config.yaml
n_layer: 16
d_model: 256
n_head: 2
n_kv_head: 2
head_dim: 128
d_mlp: 512
vocab_size: 2048
activation: "squared_relu"
norm: "layernorm"
norm_place: "pre"
norm_eps: 1e-06
positions: "learned"
qk_norm: false
attn_scale: 0.0884
bias: "none"
tie_embeddings: true
parallel_block: false
init: "normal"
init_std_qkv: 0.025
init_std_o: 0.00442
init_std_up: 0.025
init_std_down: 0.00442
optimizer: "muon_variant"
lr: 0.0048
lr_mult_o: 0.809
beta1: 0.95
lr_head: 0.00408
grad_clip: 2.0
warmup_steps: 200
schedule: "wsd"
decay_fraction: 0.806
decay_shape: "linear"
final_lr_fraction: 0.02
batch_tokens: [8192, 16384, 32768, 65536]
seq_len: 512
doc_mask: false
z_loss: 1e-05
train_tokens: 144600000
steps: 4792
dataset: "wikipedia_en"
Each number is 500 + 50 x the weight over the matrix's rms, rounded and kept within 0 to 999. Layers, rows and columns count from 0. Numbers have three digits each.

# v: layer 9 attention value, 256x256, rms 0.0956, rows 189-235, columns 64-127
# o: layer 9 attention output (transposed), 256x256, rms 0.0661, rows 189-234, columns 64-127
v189:613461474452416537488502503526509443517435489395486426534495487548523462545532449446429505475378400497454414513543566440565429501522581531515571557514565455467541469432506490630521486478442416
o189:499469488547505486440454453552500577356539470587469507462468517522427523473472519463554459522561603583531570539470427453388528631507462572506532513366409442598494541360477522477536566479510477
v190:493511467537583500576481587461489482428397586496401481459494403415483681533492424471496509495510506505478436554488496519543481477422587574455556511441448406451506565497458509489515502444556540
o190:468479504480430488374478513611481565536512552494534461542533459471492414585527535402629530504580394498551568537524575493519506594564415536602471520529520536508372582531564482519514544475477459
v191:496485482401395458490517599508552546439501398553586481547484562544530491541502497570522424519473559466546493425509495569459548477482583417514508458574520503514495482495554479509567434526486553
o191:513542434484504558530411385452450493559505580425478519531517523470419521467443551477432484506492375552415602471479491431525453485504426615567488420497406537544489472571479511515497482560563433
v192:475473490375485612510528520464518573549484574535563527524458601545409492559524521361470527482499452441423541432455513566503540451488598532523519564524566503551565653405386479489565403489460509
o192:532531619550401435359526446594502490513571496441396509563475444506473610565489462554468561545394515522566483541499464503600580577557385510512478486471501536510474458429534552492541572486533501
v193:432495344485420468536580456489455566511615481478551461455519415489562517550538463501583373509642567499435540554505506552512552435571525520522511397622458510481570491492605465485506457463526451
o193:533429642521556543514561476455442514616444522467514632512471433495480523477465375467558586399423468498512434495530513497518441532504530557460440485497546445444463568509521528519496508502539547
v194:504467566472474497511503469451512452619466428542548459487522513446487559523465540462529597404506439445540512593516470556502447554419521518511487471528497503521466525450482480544540484498497521
o194:470513453565511471563548577548458497484556612534501555563452505548504425471547472512449455575554482443485469528456513551474491452556541478508414482473542509512605457558498440500508476509533586
v195:497495482400492564474576616530534518534411542450480527459464580498511502456551466409550535516399496431446437496470447458501574496618580537529484578481504601550518554555557522491533428557489482
o195:482526532523555453475495427541513520460467410469585452565479525486480477474477549543457540488587492460525559499480534470512499486362497497412487536473471408507542436450519505492524568481573474
v196:521493489534524545513509467400508606576536528469545567476483458517402533464533564381471524466486508567482478495490576478532482495531472484557516469457483513533511528455524532532447463553424526
o196:483495586475578580624509483583472416522465518551530500653499497536533514572475508539537521484481547530438457525364409499537469531454460526464521601512446535529459485492542589506566539453494461
v197:490518546425451453482493506582515560525482483503569457490467550580482457554492553486478482583579545521508500457536500403559441505399554515458450565542466511378503548665549499487458517536528573
o197:518481501530495517482431536490516479462526485526539487504417614474504491410519497578457505492445473510518441496477434587382515494522407459540523474465554473525493481466540593436417549522537496
v198:386506415486416458573558549536423497531400454496501464585500514495509439562561562572451533425492557408499528570453452426481497532550480519415565580535470482507539482532525483488524578520523532
o198:531430456564509496496494499523520494466467562432622467508521429452492502516396484406450439564504473558559483538518459530362535508407537566559468514506447473400457490439537505425464437535533511
v199:541388418557497529506585485440520472504509426446525504669510552482500481470593447498576462522476517598511418462473483460496511504496439505489541473522532521558517390520581514457497533610578487
o199:451517525428509479537493478502512597535490478564494540476460481560498488470426437494436483438610492545441608491486543567447447528499475538477472454525495472532474553528460537529492383474495520
v200:459468540475343459474505580545506494538430543411478555466470470524488482490537463536559435524462546527416504610509470534483423424506556524454485440449375505430535453461516427536463570530551463
o200:487464506563551506508537508569509621502505539464466294544511527465449535515552430349486519499533478448448495461602437511557596515478446570602447570469620398515463530564518596413502468434508506
v201:441541469518512564434544533561614526521507535464568478494458450445501570553509446500515576501504488620493525451522462469518442472501475509500483366524453408456552518526482498574570572501524543
o201:437494495552488537512536520431403492579543506471477525586543465479489461479465533640426464526460451549497422551557455586541515534543506508548458534529517543527449545519439539489508475468460508
v202:512550468521402500557517495461583499490465509471609458473458390442556596447515536514537566437518497489544474506500435466471538634576572536531495473520470517490519464525449516524532460578532622
o202:570465498494562510494428470517511453477454480516430452455531558469536383580476384635490459553525487532465542493429494441493463387441557478462478461469580442572502568570573428431458494476416466
v203:472487460495455526468471523484513479533617531479483476536462532542520476482556503599398512491504599491587506498499508511489456396558546419378401470512395526491430447562569442558558485574550488
o203:527558508513485582508506482568486485526441564503418565438451461472518438458420424421537424519464430465487462496507496524548546463473645495514489521535490468475461578591485435519506579405528586
v204:488381552370519504419502461459443510491444476399499502506454535478468523583615517555438538593607414498544467505393422474575557590467567518559587510483513535448510427457533526537492568485491435
o204:493518463559588398459636503550472451466581538468553472538514486522498519402461413524594486561549563545506562496491524412449410490471505495509455540498445486531439584500470511537505505571581499
v205:520517608492449452437495571563405461497481471465455553503503462453466436528440497498533492546505510573499528570600518514549566523419456428507513496412503555434478507453478535471492448586498549
o205:477512429510522506564457522517504474520489490554438515502541512466402577450509484551496562478499428478553463431434601444492488565536439483465587460555466516522488437535507471568508456489518413
v206:438490498507498446506502529475432436511515542482539539525450504486547460366471422401581520442507476469459457527482479506532538535500400448540531395487436509567461427582503515583449518554477501
o206:540512423437514506491513570502521511501442460581520458540504549476473469636474574486435465558527600485476497427546505442449461404432509544439456543466456513466560500519555521436513509486524518
v207:390527466512571507523475458460513606500540452576534501524490523620584420474469517506388519514505512526498534332456486554476393403509487490503486466602464463504546512535523458533486565583480511
o207:476438578444487643539530554495564417601536530483575591532465504448404524514470417462494471457460496474380456525477512523494667571481464522538440459474521521565469453464608536441546424439470463
v208:386549488532562464535499496546528397445540511527631518382519536443509480463436517476463542505447435402537561511468426520452507486510498481640527456443458522509489557452454601496502479524493566
o208:544408482426471478502544558520444506501551518440446489553569502451515493569549498552554536441572537550398439506487483457543531493539506429470484530512483593531564483539545396481436500522518432
v209:474558495437500443522507441534490487555532508477559460492557514543467474506509476481583405467561450517497505494523522580505491476452512535454496487428528460541510560424465500605523498513439427
o209:521568519540520527596482551407580559520576580619446546519490464464454482530493469462504475535493571540456550492514427447524608489504533518472558439430493474458587484399494446474477484414557551
v210:565441516560455460521466480539473547562567446549453524420443539518532563468454492444500494520481598461457544534594412551570537511507413495454456441465563538456428365515519439511433456456492493
o210:513521430572441541460555446511413497600521462522560505499516510477413438458511503470450532508542510523466498517473566499580470485513609555503536502530488444526477634480505428479524430498488423
v211:471543514475467497511493530518494529433541428492519327550440522474476565474468452511471496439485575512561479535515507512476638535482518491533548472536465495543581465540513496432597496507486363
o211:469519473578476552527494445523523511501444543439525524379514560550478504489545459523462504473496434516469485467512575424534421557508539476466542488484462503483480557478461536499446421490421537
v212:487534495530540503568473490482451552496595483433520533540552402555440532518521504558466542543545492583421489528500558404462480552449440481491485486526451549478549598504448516497542552456498508
o212:468438480473513503589476559548524498487446484544485456556414539508468518466458443501466458472419542517534501488503520486469488464475508442476555426501538507447413510483567570503521474421446418
v213:501382539522449511427569548532461490495548583524532559573486443546539431469429421516524446379565570436411540479409562539534425503511467561442476480508525489458518608495578479567461472511489449
o213:483513489512480498545419426573550529649518397514571563436466564353482512337550514511445658591523507569447378541555452614521520470578432498566523480522547444486522415523497477496471489536527427
v214:457530504438467542453492508484455425501407419621535627470597570510476498404472460568504513484531530417449481466557493490564559495498520432529499531518471540499477478463476448416570419579553561
o214:577512506462501494464573464442556448524448566487396465569502486499435435554528468394535461444546527520499526523405525595443518470450460501491422465488435570508520523536586493539495492486513540
v215:498449482438472470498569489512558508445529527527566622430535546537473446546566491482486536595525508460568428475535552508482468431433447480541519594488407555396507505493460573571501541482473528
o215:466498474488445508470486580487487475512469505453514418544513409498505565495456467449512476486437465539467555499531429465465551484502464510626374560522558593578512485546483542531523518482491418
v216:534473469499479534543503567413500581519502537504547541488470486455539479530510501498529468499458515481507530481517511473549551492527406451517432468604443378497614460581466487569501484488478487
o216:437463460459499472490563477509520505535635541518488480501548509450484491529379490475531545482580406488466458593469522479510484476441502490518537574529514500532451522370497528475441516421430566
v217:368516497499451522436564521517499598557482498433591511461461503512446526474528522475501545476476473476498491557449479431439498510491484467475542473497505465601452511461456432468477428578494550
o217:475549545481553513503465586405537414469565487455450466627482468494507561558448470521389557474535504516482508514498512504491461415520523546486453510446393478508497540560538548524625577459555460
v218:513463453450587514617495471515412466472512462543467607489509479460461528480472526613457463511506483444453505454539541445527487478493421567565536586386558569516536542488491458475483563457480472
o218:456435507394487387451531566566524477576496484449496476599481518484549532525506455439558570528459563533543502514492544479430535506490547455479472508538490498448451530506518499539476435548570426
v219:480412570502479594494470438486539488497439475545516577549449539496509447509541487471474517512481517431545494506564580543536528429492514456519481557520544531573526555493446400556561543492381539
o219:518554489497508486512503460446508531529538477460511525482528523553429461537545514450498453516501561476519510502376471461422527635505477529549540493457456565541533491394519554533535568460498481
v220:521450505519492473391560476639488461438596509480595515441530536503508466470502608595402422479533541432528605478486496423464433490428519533476550621406583563546410511456512428440478470514499487
o220:483519454478641516517455554506607443567466444496543421605405516566527527522543516438507581496543536460509406546510431506532473492480533529475531422558437409525508518484409440484510487492566396
v221:474576553549517557495470458477503510540500494502475477440521518545588490443473509555480532499528537527453474569464508591489585539515469464571469514496464458511516504480552493455364505519494414
o221:523532462441453523524522515481477530438438486538563483492461463478443529416648530438447484491445497495518559536555587431566441463486488506486602456383471457499509471553522497452551500532399604
v222:484516481512444505483527491509471542478545438503556565498567585556513509440486473498539537469545468464446522665453548540491585486533494491533516403507443479525501438432515484461498486550502497
o222:535531511516467452546566475522532536553550604499594440462534490456517474460523537454496447563462583473540530509445490504595508500528447484455438478469533608558547548518504538485458453539454492
v223:484494546498482486489552535433503400554385494519618568467502555468460493413510569511601457560460493419549558451499524493448587560536611519557488491593488576472432486516518497393426569483465464
o223:558500584458458450515544539512455591412491499481511453568475548580625509453460503494495466453512606504463438511497510456478499473468421516467544449447494556422574575462479476564461430528572510
v224:507465552552526568475411420421562542524451551549537482432453403476463487506446509512510462485434576457460521472436456518372455481577594457502471524513542528542492504579429590475537480548523543
o224:576561455465435386426458513531496514404501461451356417461504583533491449506504617548494474539509526507564386540579554508496525515532516483496508460506512496444500520525539432554531574613503451
v225:474474495500426542412548528452603482488487562351607510540501591471569484473485584523563474534402523404539520573557499593588506497475482524478451508453539510549541521542538507582441497481452468
o225:565563475436521458460527437527545491525514556562524459513500520532516503506526475520446467538514511539455505525473448446525448456502527508480487594504530449509550399487443451461491470529533566
v226:449563425500426442549419453433571487508562526520433554387434492481537550454463507503509473551518431522548404462477469460537495667476456550503545513490452545520555596446485548482479527462519501
o226:475510561563511512520538490494487473451437514500570538614512369512437494519470530457460503442472538445547517435510493532303502518505494577488466485505546512532514438489460485452423501496519579
v227:466486482556516451590471544538460526537441441445491510458473540541467431553521551557424487481520429518513535503477545499598421434484454460552513548537508507460483567414426586521533456508560523
o227:467453497421485451464537498467512454542482613495437499569552442474429570513435482475535510454489504525504399492446532509524519501526579487482488506534387553509457584558529468524436538421431428
v228:542422512492486515543381514492494485486447471544431478446453587422518424490494491472520524465425433570483575479534493449517552552501537573553525478494521571515417519498492516440493514455599557
o228:519498410566491518476591545501506534525454411475508473538460504488509442433597529476494502471530512474482516478554535547483514518549471539506440583470495580483576500521479476565456486554440460
v229:425630537487358603390507641600457522503529570408530563511483567509511537618431444535487451465519495504548447495468564487477480409502605586461517516428507563529578524418542498503460486472479485
o229:467549566594472436541458367487586514459520493509491482559526493467508577498618555466523386561417540485491485430515486553496520535522454459595452594526459477440415544571392546490476584540515481
v230:498505566475512510484442420508562502522480508613481532477421483534546498415499565522427513531502561531493508471480491419463519461535492482508406524495538562507477526535434361566480479449459501
o230:472520489435493533516563443463557503559544572411516441486535511435447477499588406561534553487526499476584503554508508486587494563454520458486510412545488466485470519505521509525526576483488592
v231:499431495489451523534537519396448524570565496547542533455508555487466527481487448548511461427450591485398521498473588458415481491556517526460494470489464536505472502463691448485459499470496540
o231:436564540444502487457532445521450504504500474427486433603426451459472486468407495288495457499498435561561412499505500567603518617468425513510528574464502563477517576518452495485528572579507451
v232:465588500498533529484444439483541481542562513445511527496558444571405543564495457468539522491561522445566490406452482528450577537482363511488607546527471490545548480536518590539493497534432560
o232:473546480498512451499489492400504474460497420524522505518464436455514477467454547529498523528459470555495477537510476504528442556452486530483526391511540517471365484487464484564596505493512547
v233:480550439444463412542451421579602567592571523412466542531400621560451472556539561441594520525606525503493514570547555480464522425573470484468470575442511430475473480504518459526410628474562415
o233:479436482497505498474582422446422502526456557560558501438554419505526590391614476472400414426462586550507541453518379477583512519392519525551533414507476487476375476476521510522510497519529527
v234:514487518467547540539456555410528604523507535584503509533488507443389525472410483484467510511528470524474632498585592527521517555536534515473490403575440457479496550533462453473463563485426529
o234:523561499561442472457496495581526424529449493480505524473533470552585477476475481522548577468469381506576403520424481476538611490542479435591459514430517569485510504477606473572493476525542482
v235:553621435462485517496465535607544522426473507515456517521547419490536573553551603552525603487555442589486481568557479470521576491474502506574471515481486459499645434374509472525519458536454506